config.toml
intermediate_size = 512
vocab_size = 4096
hidden_act = "swiglu"
norm_eps = 1e-05
learning_rate = 0.00337
schedule = "wsd"
train_tokens = 133800000
Each number is 128 + 24 x the weight over the matrix's rms, rounded and kept within 0 to 255. Layers, rows and columns count from 0. Numbers have three digits each.

# down: layer 3 MLP down (transposed), 512x160, rms 0.119, rows 364-388, columns 96-127
# gate: layer 3 MLP gate, 512x160, rms 0.143, rows 365-388, columns 96-127
# up: layer 3 MLP up, 512x160, rms 0.135, rows 365-388, columns 96-127
down364:098128089120108131167133110087131142126137136115177136151116154138141165130116127124127151117135
gate365:120145140164139116117134147168156099142101160130147120158115094123077158150163155105153093133146
up365:125142161138167110122122110147074141093129137177088151107140119132130098159088119164132152104100
down365:116107118124088164197095141110119100124174080155139135131166102164145129129121144135124144149158
gate366:187147147046106142135105131144166095151134127155137104123115115100143152142068106101156151155088
up366:169135107156115102177152149139149067113117168155100102124163139142131140137107158111117117101145
down366:097102136107116136091098135151112136125136107096142107094129148127143114113107108163132152169128
gate367:168141157134092101144125127132158187134102119104122082130129113070136133118138150107141128142113
up367:112114134107113143086111080099148147132155169136124068134139125142136125141113139127128115125095
down367:117125153148158124142156123153135129146173119154119102127090184136162202153164116159139137083128
gate368:103085123136110126109117133127149126117126093139148120130114108109111148090117121152143132131127
up368:118124091120119145166124201101103129117101140142079135159110139096126161069163094159134126136149
down368:139112131132120141142094100106148107103149146128168112138108108152115135149121145076136125126181
gate369:101143168139141111131151096147140098127123138112151158135104160140149127131148121145100139176094
up369:164127150134090147112114160113112103145108102170119093156165154178107129116181113097182179090123
down369:116156156111126133075130118151122081123145110170151143146125119155169090152133109117141145147115
gate370:123138114144177107092114109116144137100136117126127168110106164139105122107153139072100144152153
up370:120114158133133129122134158145117142147085084090084115126128104100124131128109052186138145135154
down370:141157100163160120109156157111180134108089103080152134093124093110104124128116101154142115119154
gate371:142157115153161120153123147142110122132170127199133148140109077155129117122129186083121086170155
up371:128090117128096168112141144159153157097085101068129135113133163107133127111124104183110142090119
down371:143117116154129165153125129112158108143104148132108165145101125121157155149114105100161127142126
gate372:141134118145149121136086105092097105146140143155139107146111141137135133155156152112089136161110
up372:194103101133112141085090094102090104167121127134125086121171100108180111109116163123148099139135
down372:077144082144133098088171128134180140094109115139156137137112144158126152152103118145137151121125
gate373:160130151146150149110110090138137152117165124155136125113121123110132103128108128102160115155127
up373:148113104111120142164152111072122149154153140144110102094144119121113090122111112119136116143122
down373:122153107182161149156121137129127115100130147113144142145140122130168130096153139145136141107134
gate374:121133137127086162147166061196147096131117134125112133082127142123093132128130100136106129120143
up374:106110090105157124144069179081117097127144138134148137114099129120130138154128152127151125110087
down374:106139142116138215099133115127155122139120191105096148090132107117098118142131133130128139122124
gate375:139113132128115124144098095139134121153079139128132171102147141112146120138107144122133117098135
up375:159100135117133088148098118150109127149132173097125138143153117105120085142089164123137158111123
down375:146123115098138147116167122115097119087146115121135150109120123079119106119126111130055138083121
gate376:119138139116130102100155169105088135160100127152131145132120090123160126100121127087129114086128
up376:154120091119113124094139166118093144147125117125133130097095092078150122112175152112138145105096
down376:126113117102167148131131158124089134130152137144121116100140107112104124150142122105123111126142
gate377:136090096150130141151144090135078111142168175108146165124156149157124112140131119143121111149078
up377:120167087145110106172144140143101133112147137129126106087152154156111090136170134099098137154141
down377:168134105144152154145174144167083152134124137125139145119163180155130149116140105113131121131134
gate378:107140111141106117152142130147112151123119152093116079143128120150113186125155138083098104144123
up378:150096114132127112112116109124143117171101102137142142176139094150078133121083166112148119093136
down378:117130115167113118153134139130123132143163182115151127085144120066123135122150072150128158136097
gate379:086134140090126132133095153107163164163141123138151107130108103092108137144110134137169121101081
up379:110102123127118113108146147132120153127113149139152140117126087121103109170081125140136133051083
down379:106137124127127121122103138145111087126107152135087122137159101140120137117164134156135127129137
gate380:143147197128124090126131147120122128141138145126124141128147114100131140139129166130162115103108
up380:128142092138134152131150102136173130124105126142130131136162126166140142117159123128095138170133
down380:129144113155177146167120140123162077157105160174148157104143080101122127141157126117133089129098
gate381:151146093143110114136105141132123102135137138077126127114146082106149099130087129113156122130107
up381:123121152127146138099127129126156171109141082162174135133123162157112152138137114113131118112128
down381:116108109126116124149081118102147134127101159172103168148096120138183112112124173125134123153146
gate382:133092136136089106117106130123128060138119110126114140104166105131107174125107094138149125089099
up382:107149121124164162127137113110102129129087100107104106105133152127101110129146116105123123141133
down382:128117135154099109161140093154121108115123142141120190073124140155120159118156079114153139140177
gate383:146162128152135100132127145154093130109085133161070165150096122162170117120119109128136140163138
up383:167168150166174133132106147090138097169147145128155156099125149136155116129141151136131120130146
down383:130144151139150161177166163128128085100139121132109170172123117106126147164151139082090078131126
gate384:146143167142166095134084136110130165151105143148143110155127159086133111128120144120135133140119
up384:115091126160147133119126114164063107144100150124139119146114128082176102155086118091103155095118
down384:148134134101161115135144130133171151142124144084141133112157123115128165115082188098152161128171
gate385:134131097119091095109135141142115138076136106165100144152094124108159137096122090176097114137145
up385:137127100164136105076136168147107126109138098116102115130160132125165113106102128154131061142098
down385:134099099108134186150114069100108115139101132121110121108110206117109080101100124107116139114082
gate386:155078135179114164109151137151114088161111133118136106145136097136144096166156176125121162160141
up386:066122140116123099130112136131144164125123157166119149104145149131109104105139120138114083117103
down386:150146118143137082141103152095185124117123151159122125120119071136148144131124138147125135131144
gate387:128126129118101131146152098084105102173127146149152158156142150146138136123082145125113183157103
up387:115141092097146141106130144119147138152134113144104103178114158093145142122116127112135116134085
down387:151135172120115133120068139153132148115123143107127163093136098115126115101136104146104155085158
gate388:149119094137127125109144100136116130140110128093142151115076105148139153151165175141188137126120
up388:124127114117119127111170086139116090122134133132129134155113134161102111116183143165143122162091
down388:096110160100140122145150129125134137128108117128098114154141062108106149107150133107146133123110